Weights of a small transformer language model: rotary positions, normalized queries and keys.
Each number is 200 + 20 x the weight over its row's rms, rounded and kept within 0 to 999. Layers, rows and columns count from 0. The size before them is the row's rms in percent of the matrix's.

# v: layer 8 attention value, 832x832, rms 0.0217, rows 195-255, columns 448-479
# o: layer 8 attention output (transposed), 832x832, rms 0.0216, rows 195-255, columns 448-479
# q: layer 8 attention query, 832x832, rms 0.0219, rows 256-294, columns 448-479
# k: layer 8 attention key, 832x832, rms 0.0215, rows 256-294, columns 448-479
v195,101,213,186,219,164,220,214,237,176,200,156,173,218,186,192,214,179,201,170,190,191,197,197,199,184,200,191,185,205,188,169,196,192
o195,102,209,183,213,187,228,204,240,206,214,175,171,196,188,201,238,215,162,203,216,190,178,189,199,201,202,193,203,194,204,190,163,195
v196,099,159,216,216,201,165,217,173,180,162,201,265,174,235,203,200,200,201,181,212,200,199,210,211,196,188,180,201,208,187,189,187,165
o196,103,178,210,203,186,184,203,163,168,189,218,242,201,213,210,173,178,195,211,198,200,164,218,181,227,206,219,202,191,216,183,229,175
v197,103,196,211,208,221,206,134,208,208,217,206,230,182,190,229,215,177,189,160,189,222,203,170,188,207,196,219,189,206,239,186,204,226
o197,105,215,158,176,208,201,153,185,199,217,199,224,208,151,247,221,170,196,183,234,248,197,195,183,206,199,196,196,183,207,216,140,177
v198,100,194,182,198,200,182,147,173,202,231,208,180,208,203,171,201,163,202,193,232,219,223,174,215,210,219,195,214,184,162,190,187,209
o198,103,232,172,197,207,185,164,195,215,203,231,208,187,211,199,176,189,203,238,198,231,169,197,221,188,200,207,203,203,194,215,116,211
v199,089,216,225,215,182,197,168,233,199,209,182,186,222,206,177,204,233,179,197,183,197,170,222,184,172,192,252,228,181,205,187,205,233
o199,093,207,214,198,228,200,207,191,178,172,192,150,207,217,159,234,242,240,207,206,184,199,180,188,181,201,198,196,185,227,175,124,203
v200,094,189,150,200,202,192,218,183,238,189,207,186,177,219,192,197,224,194,215,187,195,163,205,213,174,195,182,177,220,218,221,199,196
o200,095,213,178,181,204,172,204,167,193,198,222,186,195,210,194,179,206,167,211,202,181,177,178,203,177,212,174,199,202,214,215,182,209
v201,094,208,187,209,191,206,200,206,226,207,208,195,194,189,182,176,198,191,174,193,207,189,194,182,192,186,179,196,211,216,203,203,174
o201,098,217,195,198,167,202,230,171,191,191,184,195,218,200,194,197,165,199,197,208,231,209,202,160,217,209,188,206,204,191,177,174,222
v202,095,226,215,196,184,200,192,171,182,176,221,209,188,225,202,208,202,184,184,211,206,205,207,196,210,187,182,194,232,234,193,197,178
o202,098,222,194,205,176,229,172,174,186,188,200,225,233,185,224,205,186,193,197,175,218,194,191,230,200,187,206,185,232,166,212,250,148
v203,093,199,201,218,234,205,194,216,176,156,205,208,202,227,183,216,217,206,231,194,203,196,205,161,218,240,184,205,195,166,198,192,216
o203,096,177,204,207,199,217,189,188,210,190,187,230,169,215,189,205,189,180,212,220,204,199,189,181,255,202,201,222,185,176,215,160,206
v204,095,185,201,171,187,199,218,185,203,144,184,203,205,203,197,199,206,242,191,211,193,181,249,168,189,190,222,217,220,196,220,211,185
o204,099,233,191,220,172,211,200,180,211,163,231,173,199,201,178,209,253,206,179,211,206,202,206,202,191,202,199,236,210,184,188,152,178
v205,106,183,172,201,203,235,187,216,165,174,218,171,159,193,222,248,173,225,195,195,194,198,193,228,187,236,199,195,185,224,167,179,205
o205,108,192,177,214,212,226,199,189,202,208,224,174,193,212,215,225,178,193,175,184,169,221,182,228,171,203,225,166,213,166,180,263,204
v206,097,227,215,182,206,164,196,188,206,173,216,227,197,230,164,180,222,198,226,206,194,210,217,207,202,222,203,233,165,172,177,192,191
o206,098,200,213,166,234,204,205,190,227,180,185,214,215,213,190,166,241,194,209,190,211,210,189,196,216,195,196,228,175,219,169,137,154
v207,097,186,184,202,186,217,224,196,234,185,206,191,227,207,203,227,182,172,212,218,197,204,201,219,237,192,207,190,179,175,175,199,190
o207,097,172,228,216,160,257,227,178,196,218,216,189,202,209,186,229,216,216,167,209,167,214,191,221,199,183,222,211,232,200,173,298,188
v208,099,167,188,213,221,172,184,179,207,220,183,240,202,189,203,178,195,170,200,185,183,193,220,198,191,195,179,189,184,205,192,199,187
o208,101,170,187,206,214,198,187,188,205,208,220,233,215,175,227,155,181,179,185,235,109,195,236,199,214,175,192,195,193,213,223,248,214
v209,103,250,207,214,213,167,198,190,205,180,201,195,201,201,216,173,229,216,214,221,221,246,211,242,199,205,196,205,202,212,188,212,223
o209,101,222,197,187,230,182,191,220,208,209,175,180,217,189,199,194,190,209,205,193,242,227,181,197,178,223,195,197,177,239,207,138,213
v210,100,208,197,187,222,189,168,223,216,220,219,190,184,218,201,236,193,184,223,199,215,155,179,188,172,192,161,224,184,239,202,168,179
o210,109,191,217,198,182,201,184,180,204,195,199,194,214,202,218,190,183,199,205,226,202,165,207,209,196,229,181,204,212,219,213,172,214
v211,102,167,183,186,166,193,213,177,188,199,204,206,185,205,206,227,195,184,212,180,203,192,210,177,227,213,228,224,155,179,234,203,203
o211,104,204,180,200,207,233,221,181,190,225,220,175,224,199,208,199,173,146,192,222,203,167,209,196,206,209,218,169,203,149,210,180,230
v212,096,227,186,188,200,200,215,216,169,198,178,240,209,190,224,219,210,237,215,205,200,201,230,219,153,197,220,213,222,193,181,202,193
o212,102,191,204,222,185,211,214,201,204,199,189,221,190,190,217,235,198,236,207,170,240,203,209,218,187,201,211,165,188,211,197,251,217
v213,097,191,171,199,202,212,183,227,199,189,253,178,169,214,215,142,222,171,212,183,184,227,198,209,212,169,161,208,195,162,168,203,198
o213,097,190,201,235,215,186,189,212,224,200,231,191,186,188,243,191,211,158,200,196,187,178,201,200,219,173,190,214,182,196,235,213,197
v214,099,209,253,199,169,176,215,239,184,194,200,183,198,201,184,207,201,214,178,203,201,219,188,196,204,241,206,216,227,202,181,182,184
o214,100,186,191,188,212,202,213,215,217,203,205,205,177,213,233,238,226,192,191,202,180,223,184,187,193,200,211,200,211,233,194,183,163
v215,099,179,161,216,165,165,167,181,200,161,192,211,214,229,184,198,222,189,186,190,185,221,195,192,210,202,213,216,197,197,205,207,223
o215,095,217,202,223,217,181,182,161,195,186,197,213,202,234,204,191,193,170,191,211,141,222,210,198,208,186,194,220,222,191,182,289,190
v216,102,212,217,215,220,202,176,198,174,135,186,201,170,188,209,194,208,219,201,202,218,190,226,195,178,200,205,189,204,196,210,191,212
o216,104,221,183,206,195,193,176,194,173,176,181,205,193,197,194,190,203,173,233,179,193,225,218,204,204,224,195,211,194,211,217,179,210
v217,098,187,172,219,207,217,198,214,207,229,191,226,222,198,171,185,181,218,210,190,209,238,177,234,223,194,204,217,226,197,186,196,224
o217,099,194,179,189,189,227,220,207,211,198,200,203,233,197,184,213,223,191,207,194,189,210,191,198,206,190,216,208,229,174,174,223,207
v218,088,232,173,221,201,218,200,221,184,181,214,187,215,164,219,200,193,214,189,178,185,208,192,194,241,214,184,196,226,206,255,201,225
o218,089,204,181,211,174,192,238,152,211,223,223,211,154,188,203,189,182,235,175,183,197,209,169,180,237,197,174,200,228,193,191,184,196
v219,099,204,200,177,170,197,239,214,229,168,213,197,175,223,201,153,221,204,190,219,196,244,183,207,229,189,190,201,198,224,180,204,202
o219,100,218,186,164,155,206,232,180,182,197,224,199,174,230,172,199,214,193,207,192,227,199,203,216,215,215,195,216,218,199,193,200,188
v220,098,162,207,193,170,207,212,203,227,185,191,215,203,222,183,191,194,184,211,174,202,196,202,192,213,227,195,198,179,193,192,213,214
o220,100,197,215,191,228,248,186,201,214,192,182,212,245,150,204,171,198,213,209,190,187,172,204,181,207,174,190,221,178,183,210,212,204
v221,103,184,177,176,202,192,197,199,186,187,202,206,218,173,224,276,203,239,235,209,214,158,217,158,169,208,211,204,200,169,207,182,162
o221,103,183,191,191,192,180,212,186,191,188,242,214,191,219,193,192,211,232,204,224,207,192,202,231,182,203,215,182,215,170,205,156,181
v222,099,197,171,173,192,204,192,159,208,223,179,208,203,189,154,215,223,180,196,180,192,241,185,210,198,182,202,201,209,186,185,202,193
o222,102,190,202,223,168,202,211,176,207,206,184,202,210,224,177,213,211,205,176,185,192,210,188,198,205,170,220,221,192,185,165,279,174
v223,094,176,222,250,241,194,187,204,207,194,220,170,193,177,175,188,223,245,200,186,204,215,252,210,220,164,180,181,190,189,198,208,198
o223,098,175,189,219,219,204,198,243,223,169,215,171,203,189,197,185,192,216,182,204,203,213,220,195,208,183,202,214,187,214,203,100,228
v224,103,172,178,203,221,185,223,229,215,203,206,238,158,235,208,187,193,226,194,160,202,238,176,206,197,189,181,181,191,147,204,199,199
o224,103,208,208,199,197,182,221,178,205,191,237,192,200,238,223,179,199,202,178,173,180,204,215,214,201,214,215,191,206,157,181,208,201
v225,099,176,182,199,187,194,207,186,201,166,224,195,209,228,197,167,214,187,196,194,207,205,198,223,231,219,187,199,194,193,233,198,228
o225,102,167,235,200,133,152,212,193,210,167,235,187,210,234,208,190,188,212,184,200,254,203,198,172,201,225,205,207,199,232,209,204,213
v226,104,219,215,198,225,226,189,192,187,209,192,199,174,192,191,198,178,201,189,215,202,220,211,191,237,199,226,183,167,224,184,182,192
o226,104,170,189,171,203,226,168,190,203,203,161,201,206,215,206,168,229,139,197,202,184,213,217,206,228,220,189,208,193,200,191,121,181
v227,093,196,193,204,211,201,194,213,180,193,231,176,190,162,176,174,204,206,211,214,190,188,221,225,171,212,170,196,230,202,210,201,215
o227,095,175,208,189,202,203,180,181,229,213,224,221,229,190,218,190,181,217,183,233,172,208,205,236,197,208,213,184,183,197,231,283,172
v228,105,198,192,222,204,229,206,212,193,208,201,207,212,216,224,182,192,182,185,187,206,256,219,192,208,198,217,208,211,207,171,196,195
o228,106,178,191,227,210,224,191,211,205,199,233,178,203,199,197,191,212,180,205,200,194,210,212,179,215,210,193,226,193,220,196,99,162
v229,098,191,186,202,190,167,211,178,218,216,193,163,197,172,245,228,187,209,171,203,189,212,199,205,184,196,205,181,204,223,190,207,245
o229,100,212,177,205,204,181,188,200,191,200,222,204,187,181,219,225,195,199,169,216,170,193,203,204,206,183,175,210,223,224,208,277,203
v230,104,214,207,200,184,226,203,167,215,220,189,171,208,211,182,215,203,190,199,222,195,193,177,213,163,200,217,208,221,193,211,200,195
o230,104,213,201,179,168,222,200,217,184,242,194,174,228,218,217,198,206,173,208,218,210,206,186,228,153,216,218,181,211,201,182,124,206
v231,097,208,201,211,210,182,221,189,163,210,206,174,220,222,238,222,203,228,217,196,231,194,205,209,189,224,214,212,209,221,184,191,205
o231,100,217,181,222,222,162,180,180,239,215,200,181,188,197,221,227,221,202,234,206,254,196,196,203,171,201,178,193,223,205,219,183,206
v232,097,237,240,166,194,211,193,223,183,185,162,217,240,215,205,171,241,209,205,206,198,209,186,193,244,166,219,214,196,230,186,214,195
o232,098,218,203,179,212,189,204,201,168,198,151,221,220,198,196,201,224,178,235,189,177,208,202,159,211,195,180,211,182,222,190,212,208
v233,101,174,215,199,185,198,210,197,216,228,197,169,195,207,187,205,207,184,211,229,186,208,192,182,206,184,234,177,184,221,201,184,198
o233,104,203,206,173,187,223,200,183,202,210,186,196,188,218,188,223,195,195,212,211,158,232,167,204,183,200,214,196,207,200,192,174,192
v234,094,202,232,195,193,199,212,176,205,179,217,220,193,206,208,194,213,166,191,215,192,186,177,200,209,215,192,188,194,180,198,195,182
o234,096,204,204,194,217,176,219,197,225,218,211,166,206,217,202,194,198,185,213,175,191,171,159,163,207,201,193,209,222,191,183,307,204
v235,103,248,206,226,169,200,172,221,185,216,223,202,187,223,212,195,215,186,188,195,189,174,209,184,171,224,160,196,231,233,181,212,174
o235,106,196,217,209,182,205,183,202,211,195,190,173,205,191,210,191,211,227,165,192,180,241,212,216,182,174,165,200,221,221,179,294,182
v236,096,192,178,185,194,185,229,181,194,177,209,213,212,204,219,179,180,194,216,222,209,250,144,132,193,188,197,214,214,197,195,218,202
o236,098,226,183,192,186,176,197,174,222,179,196,180,203,194,181,185,196,176,233,192,260,193,207,181,219,209,216,205,192,228,213,177,176
v237,098,186,217,189,201,196,203,211,187,197,223,183,229,180,173,229,204,216,179,197,202,198,192,209,209,213,200,203,205,209,207,202,182
o237,099,179,213,210,190,207,202,213,172,173,215,190,223,203,192,178,243,221,185,207,207,229,178,162,179,170,159,245,183,232,173,184,168
v238,101,230,179,191,178,220,180,232,185,180,161,209,174,218,199,209,217,206,194,177,201,191,198,197,198,203,236,187,209,217,185,205,240
o238,101,230,172,216,197,210,194,208,176,212,158,226,216,187,204,202,191,216,241,213,177,195,179,183,212,184,208,193,208,197,193,308,219
v239,104,194,157,214,197,176,187,209,208,234,204,191,242,195,208,212,175,228,197,175,185,218,157,182,204,221,191,186,191,187,183,202,201
o239,107,179,224,206,195,219,180,181,176,228,215,184,188,191,198,189,200,196,226,195,166,205,192,204,162,193,209,180,189,171,167,192,204
v240,106,188,194,208,175,217,213,210,217,214,229,195,164,212,202,241,193,199,184,195,208,171,197,210,194,214,175,205,181,170,167,191,194
o240,106,216,193,204,217,226,176,198,186,218,200,240,193,208,228,203,222,204,187,211,240,163,240,191,205,214,173,235,196,199,195,176,167
v241,094,204,173,199,210,198,188,211,212,173,170,195,196,210,189,176,210,154,209,182,202,216,233,199,214,221,213,165,209,192,210,211,216
o241,095,215,169,192,235,155,196,207,199,179,179,190,203,189,193,162,195,184,204,179,211,192,213,166,198,203,203,206,228,225,234,191,232
v242,100,249,219,209,217,176,190,180,173,215,188,222,223,214,185,194,203,188,233,228,218,213,208,211,185,229,214,190,186,215,196,169,230
o242,105,214,197,188,214,198,188,202,211,209,183,193,207,201,214,194,212,179,211,227,204,188,197,204,189,219,203,183,186,213,215,177,206
v243,097,205,195,217,186,197,214,199,225,235,193,226,200,203,190,145,194,205,194,205,199,232,231,210,215,257,215,191,167,200,230,195,205
o243,099,194,176,210,194,200,213,170,225,212,187,220,184,206,167,177,205,197,229,247,189,186,189,210,217,197,210,222,197,203,224,205,212
v244,099,206,182,223,193,201,203,172,205,180,186,223,167,210,187,200,179,174,201,199,215,180,203,199,247,240,215,174,201,188,170,198,189
o244,100,186,182,204,187,221,204,165,210,183,150,249,195,163,196,208,175,171,195,203,242,171,205,194,230,226,233,198,225,215,180,154,214
v245,092,202,209,200,175,175,215,228,205,190,195,183,189,207,197,218,203,196,196,199,193,187,183,207,199,185,211,189,186,190,200,210,202
o245,092,191,193,238,180,193,186,184,200,188,227,177,198,185,207,200,209,206,186,176,164,195,176,208,223,194,188,169,227,227,172,190,201
v246,101,211,169,217,194,193,206,209,209,170,212,201,206,200,164,175,240,182,215,196,193,187,169,190,196,166,205,247,225,275,175,219,188
o246,101,212,207,188,182,199,168,194,185,195,202,179,228,194,150,183,202,191,241,188,197,184,230,205,199,190,164,199,210,219,199,227,226
v247,099,204,212,241,200,214,204,171,235,200,220,177,198,183,181,230,169,206,200,174,210,191,194,185,223,217,185,204,186,185,213,190,178
o247,100,223,186,215,209,175,210,175,209,210,239,206,207,194,177,178,194,177,167,182,162,210,201,176,227,208,182,209,229,203,187,148,192
v248,102,199,203,178,186,235,166,194,196,200,219,211,178,158,171,196,205,197,189,182,196,161,215,211,203,206,183,202,199,217,182,185,209
o248,103,171,186,208,173,196,197,193,244,208,148,208,219,196,192,227,206,220,164,190,188,187,198,200,243,208,184,167,171,229,190,230,224
v249,102,172,180,197,225,164,193,159,185,232,176,163,167,201,170,204,194,171,226,208,204,231,174,195,194,191,273,168,212,230,220,193,200
o249,103,182,193,191,130,180,205,183,215,200,181,182,181,217,195,220,198,193,196,170,170,258,134,202,193,190,254,192,181,230,199,203,201
v250,096,233,175,180,207,208,223,185,218,183,232,194,200,162,169,228,190,227,199,185,206,197,195,198,201,231,188,178,182,203,234,198,196
o250,097,210,224,198,186,229,193,188,197,198,233,196,185,229,169,168,201,214,197,194,192,196,235,210,218,206,185,212,199,192,212,227,225
v251,096,152,207,200,206,240,201,191,227,217,224,209,176,168,208,237,196,238,187,213,195,203,224,223,215,180,213,185,178,197,204,203,183
o251,095,174,199,202,194,243,183,192,186,209,227,197,190,180,206,214,196,218,206,217,170,161,212,211,204,240,220,219,184,176,209,185,196
v252,095,215,188,233,191,226,211,219,222,177,179,211,218,191,226,197,200,171,192,201,204,187,170,159,201,188,154,180,186,210,198,218,198
o252,098,188,185,219,161,193,191,225,186,206,173,171,190,163,214,207,182,204,218,161,224,176,190,198,213,192,179,190,195,201,185,249,209
v253,101,226,183,203,208,213,236,211,216,202,196,184,213,214,195,186,195,206,239,210,199,173,201,180,166,216,241,210,203,197,209,203,162
o253,102,213,202,190,200,220,223,168,230,236,205,229,184,233,207,194,231,209,197,199,207,188,194,199,169,165,238,181,208,186,201,241,175
v254,102,216,208,168,193,192,180,194,229,207,145,196,184,217,212,176,200,171,185,214,202,218,201,242,211,192,205,194,210,233,171,201,191
o254,102,219,218,190,186,191,181,221,241,208,157,229,205,212,181,199,190,165,182,206,218,208,184,202,222,195,180,213,204,237,210,282,171
v255,101,187,187,187,232,166,217,227,184,174,224,223,178,242,236,226,213,189,236,202,218,204,208,197,199,185,211,204,210,193,245,186,232
o255,103,170,220,201,241,185,199,216,207,188,228,190,173,202,200,202,206,201,242,195,203,187,226,193,194,208,203,191,184,210,248,123,177
q256,044,229,192,205,187,182,183,166,201,206,227,237,172,186,242,162,184,187,129,186,170,192,221,171,197,199,153,197,189,225,168,225,161
k256,046,161,193,186,223,233,231,201,223,212,178,176,201,197,207,194,177,234,151,210,223,188,192,189,198,215,188,207,218,142,196,192,207
q257,044,195,206,192,200,180,200,199,198,194,165,208,194,180,213,232,220,210,225,223,212,182,185,181,192,196,227,234,214,208,215,180,191
k257,043,192,173,206,141,229,207,188,230,164,247,191,213,192,214,189,179,204,192,202,206,197,205,165,208,256,135,182,176,199,160,207,234
q258,047,214,166,205,185,202,199,210,204,181,223,208,190,229,241,214,235,208,210,187,205,190,206,212,171,206,157,211,174,191,207,203,202
k258,045,177,195,188,196,196,187,189,170,201,183,204,250,207,166,198,212,174,183,206,189,195,181,203,193,212,214,187,217,155,192,192,193
q259,045,217,207,197,192,191,180,155,167,182,220,183,164,203,224,156,205,173,189,183,184,192,235,185,201,169,213,222,172,181,211,219,244
k259,053,173,197,203,205,182,217,197,211,241,200,197,168,214,202,195,229,199,211,231,213,199,204,166,230,272,181,169,195,195,162,193,208
q260,046,213,192,215,198,169,160,245,170,178,189,204,194,199,215,176,182,172,224,162,206,195,197,158,199,194,202,188,162,238,210,204,188
k260,051,191,207,189,227,226,220,194,233,189,199,165,191,208,206,195,196,215,159,226,232,201,216,188,195,232,176,185,213,186,180,214,195
q261,059,156,217,216,186,212,215,216,200,212,182,224,209,217,188,216,210,191,231,230,226,191,188,204,189,196,248,208,208,232,200,166,217
k261,046,226,199,203,230,197,183,179,172,193,211,208,198,200,159,232,204,205,234,161,208,215,203,184,203,209,237,227,173,183,206,187,176
q262,065,150,213,178,172,237,182,236,227,205,187,219,235,208,192,231,198,189,233,226,228,183,187,194,201,198,230,184,215,192,217,162,206
k262,056,234,199,225,185,181,194,195,172,187,174,199,176,209,192,223,204,211,240,164,188,234,192,190,196,186,216,197,166,202,197,186,203
q263,053,187,197,209,208,207,185,153,180,195,177,245,202,227,179,238,224,239,236,224,205,199,217,209,189,189,218,206,190,209,182,191,217
k263,048,141,191,194,149,182,219,173,179,208,225,210,188,213,206,163,191,192,214,167,180,202,185,230,196,156,200,169,213,195,248,174,187
q264,059,166,217,188,179,212,216,242,230,210,188,188,209,161,183,194,186,188,211,196,231,203,176,203,189,202,219,189,226,183,220,162,204
k264,054,218,191,227,195,162,188,188,184,190,184,190,212,235,211,236,206,197,225,197,154,204,183,205,214,175,212,225,181,229,201,180,184
q265,052,190,206,209,187,191,213,195,159,181,182,217,222,221,211,185,215,183,267,235,175,160,215,211,215,196,219,167,209,225,210,209,211
k265,053,210,155,223,171,188,207,215,180,240,205,178,190,156,188,204,167,190,189,194,200,201,167,244,163,166,168,212,188,188,236,182,174
q266,068,226,186,188,223,198,198,169,188,185,221,194,189,210,262,143,217,214,136,210,157,205,212,203,193,206,170,210,192,167,204,241,209
k266,058,182,200,208,214,186,198,230,234,201,200,192,179,208,189,212,208,203,195,194,210,194,236,179,238,223,199,191,189,183,185,198,221
q267,056,225,192,186,236,182,243,199,203,185,159,176,192,175,213,208,208,139,164,200,180,195,185,187,201,211,198,225,194,229,187,220,168
k267,055,213,202,232,225,222,185,226,236,177,200,213,196,206,229,196,214,242,203,213,205,203,228,174,170,218,218,235,177,188,169,188,219
q268,072,241,177,172,217,207,185,216,222,221,199,196,179,189,215,210,182,217,197,183,230,228,187,196,222,206,186,207,220,193,195,195,170
k268,052,208,198,193,233,200,214,207,227,201,176,197,203,233,214,182,216,164,241,191,157,185,171,179,226,195,246,217,201,212,212,212,187
q269,081,181,209,172,173,226,204,251,224,213,207,159,235,185,179,214,189,208,207,210,240,189,197,205,189,206,188,191,207,203,205,147,190
k269,052,191,221,194,198,192,212,181,167,218,193,183,184,200,179,183,215,194,229,184,193,241,171,237,219,183,195,230,200,202,217,214,190
q270,061,200,199,225,186,209,195,179,208,149,239,198,206,218,197,207,228,230,254,196,169,170,229,193,178,199,198,171,225,165,203,207,230
k270,049,200,186,193,182,167,196,206,166,231,150,206,188,164,192,198,221,195,184,203,232,232,199,211,226,177,155,151,190,221,207,187,191
q271,075,231,194,180,215,170,202,155,213,184,220,198,161,198,241,164,201,195,136,200,150,211,195,180,203,215,204,234,203,194,183,236,184
k271,065,184,187,220,206,206,193,246,238,179,194,173,176,218,202,186,211,226,215,216,194,202,225,173,197,234,209,190,178,201,214,204,186
q272,067,212,209,189,229,210,160,157,234,207,192,228,185,222,206,188,198,215,208,166,176,201,206,205,227,189,181,247,180,195,203,214,226
k272,058,204,200,203,228,179,228,218,214,210,188,184,207,204,196,196,197,182,241,216,154,182,178,192,213,168,206,191,188,217,194,206,222
q273,088,208,193,168,200,230,166,227,230,217,190,188,202,200,174,184,199,195,205,194,221,238,176,200,207,208,196,208,217,209,200,163,192
k273,059,187,203,202,221,174,196,213,223,225,199,187,184,217,161,202,208,200,228,199,180,193,186,234,222,192,224,205,170,215,246,207,216
q274,072,191,215,176,221,183,245,236,175,197,183,170,213,193,191,207,187,160,183,242,216,192,175,198,183,206,205,189,194,229,207,215,211
k274,058,215,194,188,212,213,206,177,155,195,227,185,198,151,206,230,224,199,179,180,230,198,217,213,184,182,187,192,247,156,225,197,193
q275,087,183,230,202,159,215,221,233,194,201,192,197,240,220,172,223,191,206,238,189,212,183,201,220,200,205,208,188,181,209,186,178,194
k275,067,180,190,203,176,190,217,167,184,213,175,209,209,173,211,197,182,198,185,203,217,218,203,223,190,165,193,170,198,194,187,202,217
q276,089,164,202,204,205,209,198,225,195,218,190,197,235,175,180,209,186,201,203,211,241,221,176,222,218,219,198,234,193,242,205,159,178
k276,061,172,202,175,172,207,201,176,202,215,218,191,189,185,165,235,195,152,215,206,226,191,152,209,219,195,180,163,216,173,219,187,214
q277,089,198,205,207,188,224,209,215,184,195,241,163,248,217,171,206,199,228,235,214,242,209,215,213,161,206,174,172,223,208,205,163,183
k277,060,188,157,216,154,180,192,188,164,201,188,214,215,178,199,194,183,209,179,178,221,242,227,242,191,193,202,170,196,179,191,183,177
q278,085,193,194,198,224,207,164,207,238,213,193,220,190,207,198,170,217,177,202,163,205,217,193,204,220,206,189,231,186,224,210,179,175
k278,069,199,197,183,211,194,192,194,245,178,213,201,195,204,194,207,226,186,231,204,223,189,185,192,182,211,220,170,189,194,246,180,209
q279,083,227,153,195,216,207,199,242,183,181,230,195,191,228,202,174,168,206,174,217,222,213,186,182,151,203,179,179,214,206,192,216,191
k279,077,166,171,206,207,213,200,207,178,187,210,197,208,179,206,204,215,221,219,190,215,204,251,213,200,242,212,183,214,171,207,196,183
q280,091,202,181,181,199,218,197,213,189,201,242,174,236,202,206,187,151,188,161,223,209,218,210,210,209,211,199,223,213,242,224,174,210
k280,073,184,211,203,228,174,218,205,179,241,203,198,205,180,177,213,197,157,183,189,216,201,200,209,219,196,193,179,182,203,196,155,189
q281,102,169,173,220,188,195,199,223,173,172,224,184,239,211,187,192,198,210,213,242,241,193,198,207,167,215,192,186,222,200,187,177,177
k281,074,180,184,210,210,210,208,201,171,199,192,208,225,173,211,184,199,216,193,213,225,218,203,229,207,209,205,170,185,213,208,153,177
q282,094,227,202,201,213,216,188,188,244,197,220,193,191,185,215,231,198,208,207,166,167,225,182,195,234,184,167,174,176,179,198,218,167
k282,089,202,189,216,200,215,204,253,191,197,204,206,185,226,190,181,185,212,198,181,143,219,202,164,227,211,180,210,172,212,246,207,202
q283,083,188,172,182,186,203,202,220,213,192,200,140,191,198,209,192,204,215,188,215,194,195,225,226,206,212,203,215,226,216,171,184,211
k283,097,171,181,192,173,198,187,188,218,152,193,196,203,193,188,200,220,181,196,216,217,159,216,185,222,225,160,187,182,218,208,170,189
q284,087,194,193,216,168,188,179,209,204,227,210,169,144,165,231,174,201,165,231,181,177,232,186,176,217,195,211,177,199,187,204,223,206
k284,100,209,233,214,207,177,195,213,229,180,193,181,211,171,189,162,191,184,204,205,190,212,187,156,225,201,252,215,178,205,170,197,222
q285,109,176,203,222,189,214,197,157,194,224,229,209,152,200,227,250,221,177,224,222,125,182,199,213,177,221,135,225,192,198,205,231,240
k285,092,212,159,197,179,211,189,202,176,216,232,184,175,191,210,207,195,204,184,171,209,184,202,188,180,186,173,163,204,196,243,211,179
q286,106,199,270,206,239,215,226,195,196,206,214,215,201,206,215,206,188,204,195,188,180,200,191,211,215,183,211,230,204,158,199,259,172
k286,108,231,199,213,228,189,212,182,179,195,184,182,175,251,182,220,216,204,182,183,209,199,203,194,182,194,188,219,205,173,200,209,199
q287,096,210,197,159,190,225,244,221,211,213,173,204,200,178,203,184,189,212,211,214,228,208,211,173,199,187,217,204,162,201,198,195,210
k287,109,208,198,215,176,192,226,206,192,221,162,206,226,213,177,206,198,180,185,212,226,188,238,178,222,172,206,205,174,213,202,198,200
q288,096,147,205,214,175,191,178,196,238,239,191,203,188,210,182,210,236,220,195,221,229,181,201,205,218,200,197,173,225,185,186,147,229
k288,120,215,216,193,221,216,192,197,216,226,187,237,174,192,218,209,237,191,223,223,194,202,198,200,180,214,228,177,209,200,194,192,188
q289,146,201,213,202,182,205,215,193,196,218,220,228,181,208,233,198,190,209,221,217,144,191,222,196,201,205,192,176,202,187,214,256,211
k289,094,171,164,177,176,187,229,207,221,195,189,214,229,214,204,199,205,211,158,198,213,193,235,213,206,206,217,222,203,201,192,288,198
q290,119,207,182,214,205,196,212,242,243,215,216,196,220,200,195,192,234,217,180,192,238,204,197,229,191,178,183,223,204,191,182,164,219
k290,107,178,215,168,196,181,218,209,232,208,188,185,194,206,225,189,214,205,154,178,224,207,204,229,179,197,199,179,203,195,179,159,235
q291,116,200,236,224,233,176,225,179,196,196,254,215,199,229,226,215,206,199,226,211,205,204,180,185,191,225,169,209,196,166,228,229,190
k291,111,207,188,199,206,219,229,205,196,193,239,195,176,190,210,190,182,224,166,196,213,185,225,212,195,220,188,221,183,207,197,206,202
q292,115,211,208,176,212,200,201,190,194,209,176,236,212,222,183,184,188,195,163,192,207,187,183,209,164,231,189,191,201,205,210,220,197
k292,123,208,188,225,154,222,189,239,205,207,189,188,225,231,184,197,202,193,210,208,171,203,195,219,194,210,205,221,199,194,172,194,198
q293,112,209,203,190,197,225,197,137,201,188,228,203,213,214,203,207,222,238,221,180,190,184,184,240,223,214,193,161,198,189,194,184,207
k293,121,181,207,185,208,167,210,187,199,194,221,200,216,219,173,223,201,186,174,179,173,216,212,215,221,239,175,154,151,223,185,182,192
q294,107,212,215,178,187,233,201,198,191,157,147,208,207,195,230,201,188,196,209,221,216,174,198,202,177,212,177,177,204,193,189,180,193
k294,117,217,213,203,220,232,209,195,161,180,173,200,231,212,183,186,214,196,214,204,193,209,217,253,195,235,205,209,189,222,185,202,213